Part of a small language model's weights.
Size: 8 layers, width 896, 14 heads of 64, MLP 3584 GELU, vocabulary 16384, 92.2M parameters.
Architecture: LayerNorm before each block, no biases in attention or MLP.
Training: a variant of Muon for these matrices, 1195M tokens, 9118 steps.
Each number is 50 + 12 x the weight over the matrix's rms, rounded and kept within 0 to 99. Layers, rows and columns count from 0.

# up: layer 4 MLP up, 3584x896, rms 0.0252, rows 2022-2027, columns 512-639
# down: layer 4 MLP down (transposed), 3584x896, rms 0.0296, rows 2022-2026, columns 512-639
up2022:48 54 52 58 36 55 49 45 61 34 57 45 46 38 46 63 67 51 35 52 65 39 55 57 42 35 48 36 68 55 50 39 50 66 46 44 38 52 46 56 51 58 46 53 51 45 51 64 39 38 67 47 41 60 57 71 46 31 76 45 51 54 69 32 53 29 72 35 63 49 76 41 51 42 64 57 36 55 48 41 64 40 63 56 61 41 56 61 51 49 38 51 60 62 55 64 35 53 40 63 42 42 42 48 52 44 62 42 53 46 68 45 43 58 50 38 38 32 50 10 47 46 67 43 33 52 49 53
down2022:47 30 54 48 61 53 68 37 36 52 55 42 43 43 42 51 51 48 41 44 36 62 51 61 55 51 45 32 50 54 59 67 29 56 44 41 51 56 39 60 46 69 50 43 51 49 33 35 50 77 48 54 58 34 71 38 26 52 25 27 61 51 54 42 45 35 31 81 39 51 57 55 53 54 56 56 51 54 58 40 35 55 57 57 32 47 55 45 27 46 45 36 60 47 51 49 62 48 67 37 62 71 56 59 50 58 57 58 67 54 37 55 47 54 52 76 38 54 40 69 80 51 45 49 51 52 38 57
up2023:32 50 72 41 67 60 52 33 55 46 53 36 58 37 80 55 46 65 42 66 50 44 42 46 67 39 52 54 33 61 65 56 44 54 37 46 47 36 41 49 42 36 40 22 49 42 44 48 43 59 42 49 38 56 36 40 49 59 40 45 55 53 58 81 44 34 70 40 46 48 77 39 65 51 41 43 70 45 40 49 54 39 72 61 50 67 71 53 57 64 36 64 50 43 41 51 31 46 37 44 38 30 47 54 47 54 49 60 42 60 54 54 51 35 60 33 50 40 50 29 32 42 49 64 36 42 38 75
down2023:60 38 69 76 46 51 57 79 49 61 47 37 48 49 51 44 69 52 49 55 37 50 56 47 55 64 43 46 25 34 51 42 82 53 60 55 46 44 56 50 68 49 50 47 64 37 68 71 50 46 65 45 66 49 53 41 65 53 79 48 68 47 45 35 60 50 38 78 76 54 38 48 47 39 38 48 52 50 60 65 50 64 53 39 71 46 39 40 51 43 45 56 64 40 54 28 50 53 32 55 52 32 67 57 59 41 39 61 44 61 48 59 35 44 36 51 43 39 63 48 54 63 49 38 41 52 68 40
up2024:36 86 64 41 49 38 56 42 32 49 62 34 55 66 30 33 47 52 69 61 58 63 22 50 51 32 44 57 32 80 29 43 47 42 42 35 54 76 46 62 26 57 31 59 49 45 47 54 29 63 65 36 55 65 38 45 50 55 52 31 44 46 55 59 56 46 34 44 41 57 67 55 47 58 49 55 49 49 51 51 64 61 54 53 61 53 53 64 54 51 56 58 58 34 51 51 63 54 34 45 46 51 35 34 40 31 35 60 46 27 57 57 50 25 25 59 54 48 69 60 43 61 44 24 52 34 44 45
down2024:60 37 49 27 75 60 44 53 46 54 49 41 64 44 39 83 44 52 36 60 47 42 48 60 41 41 57 18 63 53 77 53 51 52 52 60 36 48 45 37 51 66 50 24 39 48 55 53 39 63 27 61 61 29 66 75 43 55 71 37 44 65 61 47 35 53 62 55 51 54 70 40 41 55 35 46 69 69 46 63 30 55 64 37 46 45 37 50 57 27 53 55 53 59 50 62 19 46 64 41 53 35 54 61 59 53 54 44 42 51 41 44 39 52 54 64 53 72 55 33 76 33 44 57 48 60 51 49
up2025:61 62 36 40 48 54 33 57 71 57 46 51 46 51 44 53 44 85 58 44 45 40 49 67 62 29 39 57 51 57 26 54 54 49 49 42 53 45 50 40 42 42 36 39 62 49 63 52 47 48 36 50 34 63 68 35 77 50 46 47 55 34 42 63 47 55 41 49 80 62 53 31 57 54 54 48 33 28 70 46 50 55 61 49 15 54 51 55 27 57 47 32 56 32 47 55 47 34 42 63 52 65 53 68 62 41 61 69 62 50 27 43 51 52 53 39 49 52 38 42 36 72 63 43 48 84 54 56
down2025:37 49 40 58 75 65 60 79 62 54 74 58 45 73 76 47 64 42 52 64 40 67 44 18 57 23 31 45 57 55 48 43 71 64 48 54 34 30 38 51 40 50 27 81 65 58 53 47 51 37 47 54 66 56 41 61 33 38 52 65 56 42 45 65 70 54 49 44 61 57 42 54 47 43 64 20 52 50 38 45 65 70 35 54 47 49 52 57 45 45 49 43 54 41 43 74 40 60 60 22 65 56 31 66 60 40 82 57 52 32 57 62 45 58 51 71 50 50 45 53 32 70 55 72 71 64 38 77
up2026:46 37 35 38 52 62 37 39 23 46 81 44 52 68 37 30 50 59 39 54 30 63 47 44 49 42 61 49 66 65 54 64 43 53 33 50 48 36 46 46 52 62 41 62 49 53 38 40 32 50 31 59 63 24 51 64 50 28 41 57 32 47 44 51 62 41 59 54 66 49 25 50 41 52 59 55 47 60 46 56 25 38 62 16 68 49 57 43 46 40 46 67 55 31 48 58 62 42 38 43 51 57 33 62 61 54 53 43 51 72 41 40 47 23 46 52 76 54 49 46 46 71 36 28 40 60 26 51
down2026:36 73 54 36 33 55 50 59 46 40 60 63 42 73 57 63 47 42 43 57 51 46 49 45 44 45 37 33 51 64 54 29 74 67 56 54 37 53 62 44 53 28 35 49 37 32 53 42 79 56 54 48 59 61 30 62 36 58 45 42 38 48 42 31 71 71 44 50 48 81 66 46 46 50 63 48 50 36 37 54 61 44 21 42 41 48 68 49 41 57 57 41 58 51 38 46 43 50 49 57 62 52 58 35 61 53 45 82 43 42 67 51 42 49 37 56 30 43 61 48 57 26 24 47 74 46 60 40
up2027:57 50 44 36 51 70 24 22 55 50 61 33 53 28 46 44 54 58 33 47 48 72 66 36 34 53 37 40 70 43 63 48 47 49 52 44 55 59 59 64 38 57 29 30 40 60 52 45 54 73 27 55 34 57 55 51 57 45 35 48 63 48 57 61 57 51 36 55 42 44 58 47 40 53 53 45 72 53 47 57 58 22 48 29 69 43 58 63 73 38 53 50 46 50 59 68 57 41 63 52 47 37 52 59 28 64 73 57 48 43 53 44 52 35 44 70 40 57 53 41 62 53 38 50 57 47 61 53